From a checkpoint of a small transformer trained on Wikipedia: LayerNorm before each block, no biases in attention or MLP.
Each number is 128 + 24 x the weight over its row's rms, rounded and kept within 0 to 255. Layers, rows and columns count from 0. Numbers have three digits each. The size before them is the row's rms in percent of the matrix's.

# q: layer 3 attention query, 256x256, rms 0.157, rows 85-99, columns 128-191
# k: layer 3 attention key, 256x256, rms 0.149, rows 85-98, columns 128-191
# v: layer 3 attention value, 256x256, rms 0.113, rows 64-95, columns 128-191
# o: layer 3 attention output (transposed), 256x256, rms 0.101, rows 64-95, columns 128-191
q85 105:112081143116105141130161112099109130132092149108138114085102134139157100158139139098131130135111163039132110169150136115122153149121163098149141129096122125146137151121155152185092140151135127
k85 105:155143107149107103120120187090159142130126095174095145094181140160115108146162110107121138128107141062109119101141140114086124105122127128119115103122124138139149135168156087120120157136099129
q86 098:116137116122148137114127143093133145130104133135122187128095159156164126084140149127097114111138111136153123103102107111143105124131144119079134120173101127124169139115133080128142114147084077
k86 108:110112126115127146095147094150122115110170127097188132170115137120102181080109116126129192131106146144117134096101123130102105130114132123141132135093109122130142144144134121148131124088108143
q87 103:140169199158136198127092146125137165139156096120193136085133103187118129169139157150138126080139117147120140113177131144114115168156140131113120124102119129078105107148163106116067102115132122
k87 113:120173133106161139116113150091117107113132130109102142107118141155121120139146099085139098108121134121106126147141127148117141145173118127097145102081114136110143089144120167160095116144169101
q88 096:155122140096134093115141114152117093107113099104105137103144128133133120157132121142069122151186083125160124081110100152150153144103159131152134151092150144117132083162161149146131152184100154
k88 114:165086166148118156155143138154149146111124166111117153122133186112159160151122148151102130098121146156118117126083101109113113139131165123157134114110159117147128131139150091142190122108079107
q89 099:155141116147121121151107161147125135131108157153111159073139112135105162177120108116121143168087112126117126126124123147110118177113154103096132162153096133103139130095141111153153178108163134
k89 114:138105140137135157139142113126146144153121160123096101174128151124147164144132156155089146132099092155125116098099129136147142170152120136137148146162151155137122127080133127151161143142118148
q90 101:129159117109105120071135148149133138163115119155166122121118180147185108147165135128121096122103112127114138081110095127124092123124108124134114095143128139150105124142183108122140151147167130
k90 099:105083132134114167146144091097119145138111125117122108130105145129158108093112139136127140122108136133105144114158087124146112145135119138169141090156109121126107092131133118115138202094130126
q91 101:115150114139099116117124122150145136140171162147110095149119096116110157116110074156142191107095084131125083162104145126108085124130133086125137136123107127184160123143130141103130106108137117
k91 102:118142110173105117157138140097126143146121122120102105148153139141153117121163113173114141126146056126159100110147148116137115140132130138125131110116146133151138121114164147108095134144154153
q92 099:157121149159142120122156151115125165126152117165162099124151112122146130116096151099168177164140116099101096153108103162129150076181086121105109122154119125131133139139156168149105101145111079
k92 105:150100154113165123145170122139135139158118080175165162144106123118117138107106161155121110139144135111112120160151087114104132125172117106118096132130116150115102134142136085107118124107152126
q93 097:098105173138120119138100118125125142120156124120111092127121168133127104193143139108139096116122140148093095146131120151084163129115128108129141155138108154094136098103142098154119147118174106
k93 098:128120094120129128140146153111139156122140115060132172117132123119127098132124160100163130143143068122143139159127133094140150117149106110118113135083134124136122123109156100151166096158111136
q94 105:152131105137161141151132110157142135088109146133113106173100133126140147152109105087132148093097077104135125106146126130178123109164133150122103111139145158164134153131102163173113125189078135
k94 104:139136104142136134103145165122188152092117125160148114128148127139095106153172106104118102098137136096122121152142153123172125104124141134139123120088121112145162128150136138143136135176119169
q95 101:114145137113118150113112158135145141101170094107118129127074084182088153156163143176139130131143134161134140096144105172148135101086122154093088097150168105120133116106144155167137113118107138
k95 105:129118160127146134154093120152115128135141164126129152154139119110127162137122165098148131088163135115138151144172086125132141122141129117133120144113183130139107110103143145155150150124150084
v64 099:114080158152132146127176135167140108128151104158157112142152085126127100115152077107180128123128130122110137198144117124152149155104167144131107110111142112116108124112110094110106149116116113
o64 090:190121117114100109161091107085104132135140114129152111121102186130168087090084167153084108160137108123130119051117139115132129106105087109143140120111139145153150090117140153146133109159160153
v65 095:104116107192146091117105124143156166128131154137115146084109159127108075175114165129119083120116135143188142136113146150180098134131104096087131122147095135131141101128142124141129117136142140
o65 098:156105175144128146150136134135106111137136107102098131124146100111140161089124058089137158117110103105143152131095135130118107098125152123183152129123128121162155166127099107142124149157125138
v66 096:123116152147111089132119159133160107197113073067099110149118161194092135125128103113130119108126139069130155108093145134146123151107093089161140190132133103161084140127095111158157124128121131
o66 099:105109096150121161144129098126123117103107132181156106147128102118164133098169115155128094132121123158188127143119146127114119092137130116110120082189071144117155118138179144121086106123075093
v67 101:064176143141138133115154127150126125163126152139174111153091130156148121099105144148081094139106118109080117102119134087133113167079180154116117152146171141153117136137110117095150127090122148
o67 101:162105141111138103179150150104130101114142146123107150142191127099131177129129142136146173135125126155172112141114111179121148072159124094137114095134089121128125131151103110122150127112140142
v68 102:147105139145169139139101166078132111149159150132059169134127149107102105136158112150110109118128100167128122156134126092187130110145076083108151148123154116106159103169180182120124112129141115
o68 098:130141086112106145087177117096139160111155149113174133119130110117170151147077140112111162105159161101085118089139093123112117144140159147110133108114150131112136134103101090090081154125130135
v69 099:121156089126081152110127111128139099156136115145102176105102096114085132123098083174103114112141128116130091112148109148126127132112114119164105155140104116160155104115085107097143129134105143
o69 098:166121116129169108137137122169086133149148144145102147172165161138122123109167134094098109140124161137116149153119068117124129152125095134103152114092099168078095167139159117128144143111123140
v70 096:114091155129111118149184150161119106094101122103117152123141124139117086134143149125127095132126120110092178118170156119151122146132116135101136109127140127136141131163118128113109117145118140
o70 094:117141123159116137161077140103141143153139134128118129110130185093149108120131138139144158127141115120130143140143116121096140136174145153136106084089146119091112137077170133173129120093173123
v71 093:125161107114129123164133111126110108108121145147097158103183103118128196140129150163127112178153104128117122133131199145126136167133139134140078123103131135122130131115099112082102181119122124
o71 090:159145112145136150139143119133142118142145126131138095190116119119139105185097151121124111082089155111141138083153088123140130124154143136123092126110136118172152167087132126141114087145142128
v72 102:141125173170104096152127111146162127159124138142091136090098119067089124131125140123146112146144154111162108106140124129076125125097101142131127093120101152134156139087105174084135113160109074
o72 102:124118125116095109120123120172053119131114136120146121163168137136146154137116131101131120108110102123119142117111154048146162179105133126137122166121160138121121143114105104144117126131111151
v73 093:134117154106106194107119157117138181151102094091140125127104138143127147160118086131118102134131087154147158145104108131102122121141165086142101140107122104164120109108083126134127127134135185
o73 095:118141142136130079110143102153108077125150141101164117133164141136105115101153159108146146148155139140136122146119133159103118132152134149127119135148150137110131201180140137103151115102122120
v74 095:100125141157143091139138092100130204090127149147155126120121119124092165137124103128183173108084048118147127123132112107100122088133120096125107137123127112133104140116164164147098156171139124
o74 096:168116101140093159104158122154136081183134112117138135113137156105158117134096132126108130155163162106148134126110154164159117124137161119127097133158142110145135145133130151089152070109149166
v75 101:133151127134130112123135084137097152112137115101139112116095141082095096133137117194142133123162122106152122133126129114153143101134140113118137133147169141088109152118126128126131132174072118
o75 109:108121149124124123109128145138141116150127138131087153116146125157172153111112111105110082159154120166127133115125097121095115137117121184100119106116124137163142110079099109136163128121135132
v76 099:122163113133123129167115123096124096131129152127091171166084113101189148104143154134093132134109130135104091101109148141135121107116130131158124113114189075109121167150153089145120148089135117
o76 098:091111127112141120103097155090151134121148114166160124094166109150107115140124094120163145149125148077147155138110106125140133173132159162088128130150100120126138131137121132094128094103147149
v77 103:133118172168110111141109100088125141090112116137099149117125120139130137120146132121084156163092144146092106133150120126135099090153128126107160141084167107110136136122140135178131108108150113
o77 098:119150139106150131122128134131124137130126130128140121151137143141143106151145092126142106154133126122123143125099107149112158147102146143109131146135108151154104064145102103129115131146120157
v78 097:086138110084154125104163161118129139122138125133112116159144099137127110136119171147090100107116152111105164163137147118142170114136102128172123123128145112121134132118133155109111110099111075
o78 099:161146098106100156155129137131103089105170105150134107099126145130139126096118099090155163131129121171135092129135106121091101146129205138083121149111153142126123105131142099143141125135118132
v79 101:145098117154149092118142089105124172135169112137143128140106130144135111140116130143158126170115111116151134110133101121150132147141104117140120102111122127146107073156099175166109137111140122
o79 095:114157162114124151128144146149109128125123158110162172129133116091142127118138114064142165137170115170152148134116126110124122090113184160144157140117131170083127157105143083095113119124125134
v80 107:107113126155106108053123148136099088156155129152141157146102096115094149110122130139086070107149169145134173142123159135124123127113109140171105166133128145139127076115144108130135119107140125
o80 102:119146119115119139156136130129136136113121121101111120133154147164131143150159137122140170101130089120119128146139069109105093138137162120127135109129147100121123140143134156154160088149119152
v81 094:115140132111111126122148145164160092134132171143114089110131148145107115134145098140101089103139150159174112122146136147138137183120129098139177134087063098140137128066088122097145141119111131
o81 099:122080116134122120154126121116077169141187095118115133161132120111146147133119104140134133114146112094131124161092129121120137096179126093123092164148137120107112147149149132134109124132148114
v82 100:125112094169129077129160141094117116143161101116117133137079128155107099113161124115117095111126105094164118129120153140110142073140114167107121138135124121146119131160092170169105092170096121
o82 100:119109176098140174100122124132130126110131112127082158097150140108124140130129118109106128091149161136118112108093118123121116133115099127113150104123129139110136143063186134136122158140143118
v83 099:083108115156174133095079137114137140176135163109105107157122104121129166116120119123142127154133144122135100111168135102070152129133103123166102118149093162136137143136084111115142143153097087
o83 093:154111128095151147115128121154127114090139117146106132118175139137153129151128143133148176103107156174094127148096099160137081105116167135135152137089187085125107090099101161126101152078138159
v84 092:139179122117137113107161142146154125135127114097134118147159149126138087099147127095138142131130097150140119157134097121114118169156077105103124178132144115177076156110119113084165127156146088
o84 098:104132099148133138116133146144087094120126159127111145100128077140147105165110142134108169134134131087075144127161142142147105130150178097151142114152134153112105138132143129153114148116085153
v85 094:107105104080151115106118133124172139118130129173106123139138128111109111129112122103166124113149103139126140088069129135092145119131080140145153122124134129081134191117136138155100145145153155
o85 093:108130136137117102135140110161112141162105140110107091117111154165150098087174108147126142104116175124146137154141151107160100104140163139099102093127144166180136082128122141101159136110131116
v86 101:146167121124169145132078123153112187130126143184148105147145135125091130113134107113097136142137074110148123134128108158115088175123129099097168145164135095091118132144157116128162118102126072
o86 099:154109143146092088135136100115107086106143115124139120125133116136129165135098112113159115145165161102133141152121156122121174112140131127142112139130140115171161094115097118152087122149138146
v87 100:108117115123120142103088145084122137141175190138120119126102132105154127130119143153139132159115127106173126099172111141166127130096115121129158124118117151103103118158145117120142083143152153
o87 094:108142150129167095118129141113095149154126083155109129149140096136099132102107092115104143130154137181080128135122137089125162141129127121114118137129119103109163146099119142144151151108087100
v88 102:107151114096109131131127083131148125132144135124128138123122159130086132168136128080149113145180119159136151106120182135095197155123142129161134140148108110104141146101111103076137147127122180
o88 101:144124144177136140146145140147087141155098100121159131098135099150121131100156135174125126084106110098114127140155105134108124152134116113097129161122119124122108124144132126141108139148149081
v89 099:167146048144113075114117089111123165128123099118086156152121115131122167134142102188094120160163157112114101114119136145081142099156128118142126141136097126123144120133142128120103090084103115
o89 099:092095198109098111134112141160116118131103147113136111123116110127128141116120142103130112104127105118167100143159109098141095153120125135166104150110141121137104150123154107117144167148156129
v90 096:076112124138111162152163116162118159125130110139094100147156160105114141090158133137131124142076130122153123073137141138076070088122104104121144136140141107163120145152112118101177125081127117
o90 099:193141155128145142101107159093142094095125151147161135141131113142142155123111086121126141113165137113150150157077127108139148139153110118148130121132117145075139092135144140128114159152144131
v91 104:152078135111137152094164139142107139103151107133159144156136104138122090114150095152129079118096101126111071154120100152159145141127126149127141113088131124120128101134103140126090124127122195
o91 099:139177108159107091145142135152144105139126119148088174135131132087126156125100132126170140167149135094133161106110149045106127129124096108143126171182108140141129141113111109141160111106124091
v92 098:144078133148155097113123158138070105131131102157096155138118147119126103138106114120173161147116110100116108106080084145173094153131129150094109127139131135145112107122165146149138114114141150
o92 099:098174127139116143178109126119178143105117120119183153122160141147114173107141123096059102127149149125151117129117187099163174109098111123171110103113153081133133143139133119126130116136129119
v93 105:126122130126101122095162128114130161164126151137139124189122137134107125127075121124145120118124129075103137133112178148119149137128131136140147126140152128170144128101117147146118163126110150
o93 098:147123104159153135122118115169133116160157088093125149107132137139123127174163145146169133105141108180164099157139092103136114151094106144105123132158109097088124140165087152145122126151115123
v94 090:137096163096114152152113195161136157133134149105084150105097138132123100159116134119137148097097141106082222114096122097151118147085101166113119119167131120130134155126132136132102158113116140
o94 088:124139130144158127136152117135117097093117121115137122112156122105138125128152168133167119140150158118165101161142112121122121159138158107128175102122134158102124138122130110127150131161102110
v95 094:125159112119105149109145113158098104166185158150104126160090094107135102129121146098111102131090176141092154102120155112093124152085136171126150094082152120122139124134129080136131123124111159
o95 094:131097162155130111090171130118122122106119131082134185133136179090108145113114096127123159086126079110129121166140073100135125118126123105078120104151101120141119113154139127150118152117131148
q96 100:171125136139151124123106118143076074155132114121105149106160166120126146170152111166146103117169105111106133153144133154179120119151124116126188102108139116124130161131090155080119145137132120
k96 102:097119105120127116151200105134108124141122115141124103123089109177163129128099115156122122118141173146117126129154128110128147155118115133093135111106143126093143070147129156118122106116131090
q97 110:130123120166115148132062099116108132111108120103112135152128081094123125116114140100101114133132112122143152155137159171131091138168110150109117131126095154199140132116112153094113116156111129
k97 100:146162135150148122095135164111118143117165122139112114163142117151103134143157106141107116133150082145162142125138133117151179152116122100114152121152126128152120117151178110123136148152125120
q98 109:115138160160160140137079171106117147171134096180121099099118128114114142089116107179128138123113147158105160120139125137099102092162136134101173131160157111101124150117105090131182115119143101
k98 101:088098153092168141145141101150138106150153143118168127144083120114120142111103151145151150132159132171171106095116127115175087096146147132122120142133101137130087142123140158135120125083134098
q99 094:106139086122178108082139156156133192112099153147143129129109128114092149110131130144096169141101117148146098134151159137151049134151097155125091178136142130129077126125094122122136145131129102